Weights of a small GPT-style language model, trained from scratch on English Wikipedia: no biases in attention or MLP, 5652 steps.
Each number is 200 + 20 x the weight over its row's rms, rounded and kept within 0 to 999. Layers, rows and columns count from 0. The size before them is the row's rms in percent of the matrix's.

# layer 3 attention value, 256x256, rms 0.0885, rows 122-127, columns 0-255
106,181,195,186,202,173,209,193,228,166,213,220,191,212,182,222,197,210,198,216,169,251,191,199,175,208,219,226,213,181,192,233,186,194,213,200,240,183,215,157,203,222,209,199,172,214,197,175,184,176,219,205,188,218,189,209,168,182,192,225,203,200,170,206,184,200,209,224,184,170,220,208,227,177,171,191,180,224,180,207,221,208,215,200,190,207,204,202,188,227,189,176,201,179,185,180,203,177,196,210,212,172,207,219,196,230,216,214,166,217,210,164,233,187,185,179,204,179,237,248,185,211,226,233,239,191,191,173,170,190,201,191,222,198,193,210,219,187,217,194,208,177,211,197,200,198,199,186,218,195,186,242,204,240,212,212,188,207,193,178,177,195,226,163,215,216,195,228,205,229,196,195,209,213,223,218,181,201,203,171,162,171,205,136,172,164,205,229,204,208,216,188,180,206,192,202,203,202,216,208,218,230,195,171,196,215,222,198,201,198,176,198,206,215,210,218,164,168,189,165,237,169,174,199,171,190,175,183,215,158,174,232,176,205,217,194,181,165,192,199,168,194,197,200,252,203,224,185,190,210,227,190,230,188,195,215,195
092,213,216,218,184,211,198,180,233,196,220,205,183,192,178,160,210,176,200,215,209,210,215,221,215,185,224,219,223,198,199,172,205,217,200,210,189,197,187,190,192,210,198,200,197,178,173,174,177,157,166,201,211,213,194,218,200,213,170,219,216,194,228,213,195,222,205,196,197,177,211,208,208,192,200,202,242,159,184,172,178,193,171,181,173,185,201,199,213,176,188,211,205,214,186,203,218,219,233,160,234,138,187,207,222,195,172,221,214,211,200,207,188,219,207,217,196,201,154,216,189,218,209,203,226,211,190,193,200,203,215,196,204,192,193,203,219,174,229,229,239,203,173,237,193,184,201,242,220,182,206,221,209,194,202,229,204,177,190,203,194,212,200,201,197,213,230,157,243,193,197,214,199,168,217,179,193,189,211,216,212,199,174,176,236,225,174,184,234,181,173,189,198,243,170,165,221,195,200,192,175,215,201,150,171,146,201,163,165,208,205,175,195,213,246,222,196,207,211,215,218,192,188,175,201,201,179,208,200,185,190,176,186,186,204,239,183,220,193,201,242,203,203,207,177,183,187,174,147,187,200,191,199,228,201,175,205
098,175,240,192,214,193,200,222,172,215,176,222,182,216,175,187,182,215,192,182,161,185,184,177,191,185,231,212,212,222,226,180,196,206,185,188,215,185,184,235,203,221,171,230,228,197,231,205,185,166,204,192,183,186,184,189,165,216,205,181,228,208,224,198,196,207,161,185,188,188,250,217,192,197,173,171,207,211,225,180,188,183,225,181,183,214,207,154,213,223,204,226,209,206,217,208,191,205,219,222,187,211,166,200,209,207,178,184,204,215,208,201,235,201,158,195,179,218,186,209,212,195,191,200,197,192,162,219,195,210,191,192,176,249,220,242,200,217,168,227,210,192,217,203,190,214,171,182,205,184,184,206,207,219,221,189,226,184,213,201,194,193,220,181,163,183,196,235,204,186,230,192,239,190,171,198,205,191,228,182,223,193,190,197,211,194,176,219,193,147,206,201,247,237,226,162,203,215,173,197,183,190,192,195,224,194,171,209,207,203,212,218,192,199,213,208,185,235,203,204,195,183,173,180,216,194,205,204,211,150,215,211,196,210,239,208,192,194,196,190,164,204,242,235,214,167,182,194,157,227,189,203,186,206,156,191,213
104,187,207,189,200,225,187,228,157,194,201,193,207,195,177,217,178,172,199,202,192,201,196,194,167,184,216,200,220,170,212,186,180,237,167,221,210,197,174,223,199,195,225,201,178,210,208,196,226,206,216,202,209,210,198,204,190,208,184,231,206,192,210,196,191,181,218,239,221,207,204,211,231,193,216,195,215,187,205,235,248,217,185,245,202,190,196,195,202,182,206,176,224,210,204,231,252,194,181,217,182,235,238,200,196,227,152,226,224,212,234,223,187,210,213,200,167,191,213,195,227,190,202,183,186,190,222,198,221,199,171,218,196,188,228,185,214,210,223,209,200,173,203,156,207,203,222,220,167,199,152,153,177,142,191,211,232,210,183,207,220,162,174,219,199,187,229,207,238,220,176,191,214,219,225,198,179,174,192,201,204,171,197,181,186,164,210,211,200,205,165,187,198,188,187,175,196,207,210,232,242,196,167,242,191,223,203,197,171,191,195,226,229,217,185,198,223,210,187,219,207,198,236,224,200,220,221,187,193,194,202,195,205,178,201,168,180,181,201,206,200,166,205,179,181,182,184,223,203,178,206,203,195,232,218,180,229
106,179,226,222,184,190,186,192,197,186,199,161,158,180,216,173,202,203,197,206,237,208,193,241,210,158,210,198,210,192,215,235,212,173,207,211,223,182,158,212,182,208,168,202,214,209,235,226,182,219,211,221,196,218,215,210,217,187,193,172,177,182,218,196,178,186,169,203,203,168,171,175,219,177,194,181,210,201,224,190,202,223,210,196,186,216,205,187,176,190,217,188,182,207,192,204,195,218,210,207,202,239,214,202,187,231,202,206,204,188,221,181,190,210,211,211,217,181,183,219,214,221,173,180,153,203,163,196,190,180,210,228,198,209,188,212,192,167,196,178,204,188,173,176,199,190,206,214,180,194,230,218,181,208,187,221,199,216,190,188,176,223,164,210,169,237,202,185,186,217,215,190,235,240,197,167,233,201,191,197,140,218,203,205,219,170,203,188,179,225,202,215,209,186,191,211,219,173,200,232,201,208,171,189,184,215,217,199,212,200,170,216,198,162,225,192,180,187,229,195,234,192,177,253,186,233,192,197,230,212,173,208,196,253,203,193,225,225,233,220,162,207,185,229,218,166,173,167,189,195,222,211,228,204,214,198,196
105,226,199,236,200,181,188,199,207,218,181,202,193,190,235,180,205,229,213,230,165,189,161,200,199,190,215,200,186,201,211,206,218,227,202,184,158,183,203,209,201,220,187,208,188,212,207,223,214,172,139,211,189,206,209,175,206,233,203,219,191,214,186,186,249,195,179,194,165,216,197,218,195,223,186,220,205,160,195,186,205,224,204,225,191,195,206,193,195,172,194,195,178,220,178,184,208,224,198,196,192,166,177,201,224,210,230,236,180,201,204,205,154,211,229,188,164,227,203,223,201,189,232,165,194,220,213,239,195,172,236,212,214,225,154,180,229,206,157,197,223,217,221,199,216,239,233,213,246,203,178,227,195,188,183,198,202,221,221,228,184,168,192,210,194,173,215,192,226,202,190,214,204,186,216,220,217,196,185,158,196,200,211,216,179,204,211,200,202,176,201,202,198,233,189,197,176,214,181,228,201,237,204,190,199,208,183,212,206,212,177,190,216,218,208,184,201,199,208,229,218,221,188,161,207,192,185,188,209,163,178,217,179,202,210,169,225,217,201,164,158,236,236,218,217,205,208,203,209,185,206,196,194,241,188,175,222
# layer 3 attention output (transposed), 256x256, rms 0.069, rows 122-127, columns 0-255
106,193,225,202,204,218,210,226,193,165,191,221,220,215,219,179,219,203,189,167,215,182,205,211,212,207,222,197,204,185,228,179,208,206,219,176,212,179,218,226,181,222,237,199,182,197,204,177,193,196,216,166,175,192,171,220,199,188,184,196,178,193,195,202,207,178,193,196,206,236,226,202,186,158,206,226,181,196,217,222,197,158,208,186,229,182,185,223,170,201,214,198,229,201,239,194,183,194,164,201,198,235,222,214,173,195,196,197,209,171,173,204,184,205,246,221,208,209,188,181,227,217,192,174,214,232,219,215,210,222,167,218,202,200,187,218,181,196,220,189,174,175,249,185,214,215,162,228,212,217,210,166,201,168,200,237,165,233,189,246,193,197,182,196,160,190,214,202,174,160,174,194,183,170,220,153,213,175,201,219,185,183,190,235,201,238,188,203,217,234,165,203,200,239,199,191,214,204,206,197,208,198,200,195,229,207,176,220,188,219,211,237,189,205,206,186,210,180,219,219,178,230,230,198,200,195,229,225,231,198,204,183,182,211,211,185,217,198,197,188,218,157,214,205,188,230,188,238,181,213,195,227,196,203,223,195,221
088,224,216,176,186,208,167,231,143,218,197,190,223,213,209,224,221,180,206,175,198,225,191,191,212,190,202,190,230,216,186,162,198,167,169,204,165,244,184,191,224,221,193,231,204,187,223,199,212,229,222,182,235,241,207,191,167,187,185,182,202,202,196,199,228,186,223,185,231,186,190,180,201,174,214,194,204,203,189,201,226,171,194,195,202,221,188,185,163,225,199,227,192,208,176,218,194,187,218,260,204,188,215,206,165,197,201,170,202,211,172,135,235,177,220,233,207,189,208,191,216,218,231,206,187,188,245,179,209,203,176,202,206,200,207,183,192,212,205,184,200,203,183,219,191,209,173,196,183,215,226,183,196,237,207,192,214,203,187,190,227,198,187,194,177,214,190,170,194,215,209,186,145,202,189,232,236,213,218,205,169,232,199,182,202,177,203,177,225,209,217,202,194,200,204,210,163,174,204,167,226,204,175,202,162,190,201,220,198,165,182,204,188,164,199,173,219,184,165,177,210,209,178,159,194,200,198,183,208,209,208,216,185,194,222,196,193,207,185,221,170,193,183,183,212,208,226,168,220,199,197,207,202,190,186,212,166
099,196,181,209,181,181,192,195,197,177,209,209,213,190,219,217,203,168,198,216,202,187,205,148,176,187,213,194,221,197,199,199,252,184,240,195,193,216,222,230,237,221,221,193,194,208,194,195,183,199,187,200,194,198,188,215,244,188,211,214,197,180,212,228,181,182,234,207,189,204,173,213,182,226,213,277,206,159,189,220,222,222,162,205,204,214,234,227,183,205,179,204,189,140,191,194,235,222,159,182,215,201,236,192,201,185,210,219,205,193,194,198,202,203,196,204,200,191,207,182,204,186,159,183,193,190,201,182,190,172,217,205,229,188,203,169,189,216,215,180,225,164,159,219,209,192,193,207,195,190,210,203,205,219,206,230,184,214,193,211,179,192,211,219,195,235,219,173,197,200,167,203,217,183,222,192,210,211,229,199,171,195,197,201,173,223,201,176,179,243,187,212,192,200,180,224,182,165,189,166,205,211,196,196,247,195,235,197,209,210,166,253,209,219,207,208,219,192,216,196,210,199,211,178,214,175,214,212,210,226,184,177,220,194,154,210,164,190,225,227,219,209,172,208,199,220,206,196,224,231,213,172,228,213,173,198,206
098,210,187,239,183,207,186,164,225,233,180,238,206,190,193,177,189,177,177,206,192,203,210,208,209,209,189,182,191,188,235,229,213,189,192,202,221,211,178,198,191,180,194,208,215,191,224,200,200,200,160,200,182,203,164,212,212,183,180,202,208,200,184,197,196,218,181,199,182,168,221,215,223,197,160,206,220,219,179,223,195,211,246,207,188,178,212,216,184,170,212,219,218,209,203,191,162,198,198,196,199,169,175,195,192,164,200,175,208,172,175,203,201,192,178,197,221,214,222,237,160,200,218,197,205,223,219,176,197,229,215,176,193,170,159,219,235,216,201,194,168,207,217,214,198,231,172,206,188,219,213,201,234,193,182,202,191,202,230,222,207,236,227,197,203,193,136,191,161,191,206,203,186,197,184,219,202,197,157,202,250,219,226,165,201,207,238,209,206,231,192,182,200,229,241,240,237,221,199,188,163,201,198,220,184,215,202,203,211,190,226,186,217,211,188,213,153,192,189,178,201,185,205,179,167,236,200,204,167,192,199,198,218,186,203,227,196,196,174,196,167,214,225,238,199,181,207,196,205,196,215,169,181,225,181,222,191
106,206,219,204,202,211,175,178,171,180,219,220,200,215,193,170,191,167,159,210,175,249,179,216,170,180,196,228,209,194,192,197,199,183,221,166,186,213,227,166,211,195,214,193,194,205,187,214,186,203,256,201,208,183,152,207,181,228,209,235,168,189,173,217,184,214,213,183,245,206,185,180,239,206,198,221,227,181,195,224,237,200,188,220,231,186,202,202,216,164,187,233,206,202,214,194,170,183,195,193,164,169,225,198,202,201,210,204,208,192,211,205,205,194,205,185,151,185,223,206,231,214,222,214,215,191,199,195,229,196,184,209,206,203,197,183,206,214,197,216,190,207,195,210,187,166,188,207,178,194,192,201,210,183,206,179,204,214,206,205,215,187,201,206,198,222,204,182,220,212,197,220,159,143,206,230,165,206,200,222,227,184,198,169,204,187,195,215,215,224,178,216,228,173,214,171,191,201,182,203,201,206,240,182,246,217,205,185,177,214,236,201,189,238,200,231,190,204,193,216,174,193,214,167,174,183,173,215,205,197,233,203,210,183,233,196,201,171,203,164,242,197,212,190,189,179,188,219,144,207,200,242,193,175,213,199,203
105,196,232,236,227,196,229,242,220,198,215,203,177,214,199,186,194,212,185,220,182,203,238,214,205,159,234,189,234,188,190,182,187,189,183,161,219,205,194,150,191,191,199,170,217,230,221,184,180,191,206,182,211,206,201,226,235,159,176,166,201,178,206,216,191,186,238,170,203,194,180,208,217,192,215,216,195,206,220,174,203,183,213,176,206,200,212,196,222,231,207,201,219,187,197,212,212,212,216,233,179,211,200,198,212,214,193,183,211,213,185,215,212,262,163,199,218,250,189,180,203,182,168,232,220,218,215,165,209,192,185,174,213,213,189,212,227,218,192,174,214,178,195,178,189,185,197,193,192,235,173,192,186,226,203,193,216,186,204,215,162,203,201,181,164,209,191,227,174,198,204,143,215,176,168,215,195,212,211,208,213,195,201,215,175,197,179,196,180,227,189,182,205,199,202,215,174,186,206,199,213,197,173,212,189,176,226,178,222,185,214,216,190,227,217,234,187,186,183,170,200,192,201,194,211,198,207,218,165,215,223,171,171,225,197,189,190,210,206,197,210,221,196,228,200,202,165,161,207,213,213,242,212,168,199,209,146
# layer 3 attention query, 256x256, rms 0.103, rows 128, columns 0-255
122,193,194,222,220,205,185,233,224,186,184,231,195,174,200,231,185,214,140,192,216,214,202,221,202,232,230,199,202,188,184,209,190,178,177,194,181,203,220,246,180,202,220,177,213,195,218,190,180,205,196,169,170,194,178,210,217,211,200,198,156,198,211,200,210,191,196,185,176,232,197,184,213,208,181,227,196,196,216,184,193,187,206,178,227,191,173,185,205,219,174,174,202,213,187,217,151,178,216,199,191,214,231,213,187,171,191,160,180,199,183,239,189,209,240,152,191,181,220,194,184,201,213,206,218,150,232,202,225,195,176,188,227,178,231,216,199,206,235,224,202,175,176,184,212,226,203,202,177,172,209,202,201,176,205,206,223,187,185,181,211,221,185,192,202,197,185,213,206,201,205,202,217,217,174,215,158,204,202,215,239,211,200,196,230,182,198,208,196,197,202,205,204,178,175,229,193,190,211,226,210,203,224,202,192,227,199,179,182,195,215,229,219,194,203,241,187,195,193,200,215,211,192,213,247,181,227,200,175,157,183,162,218,173,225,156,218,239,189,200,199,196,160,219,160,199,175,183,204,221,194,200,225,169,212,182,242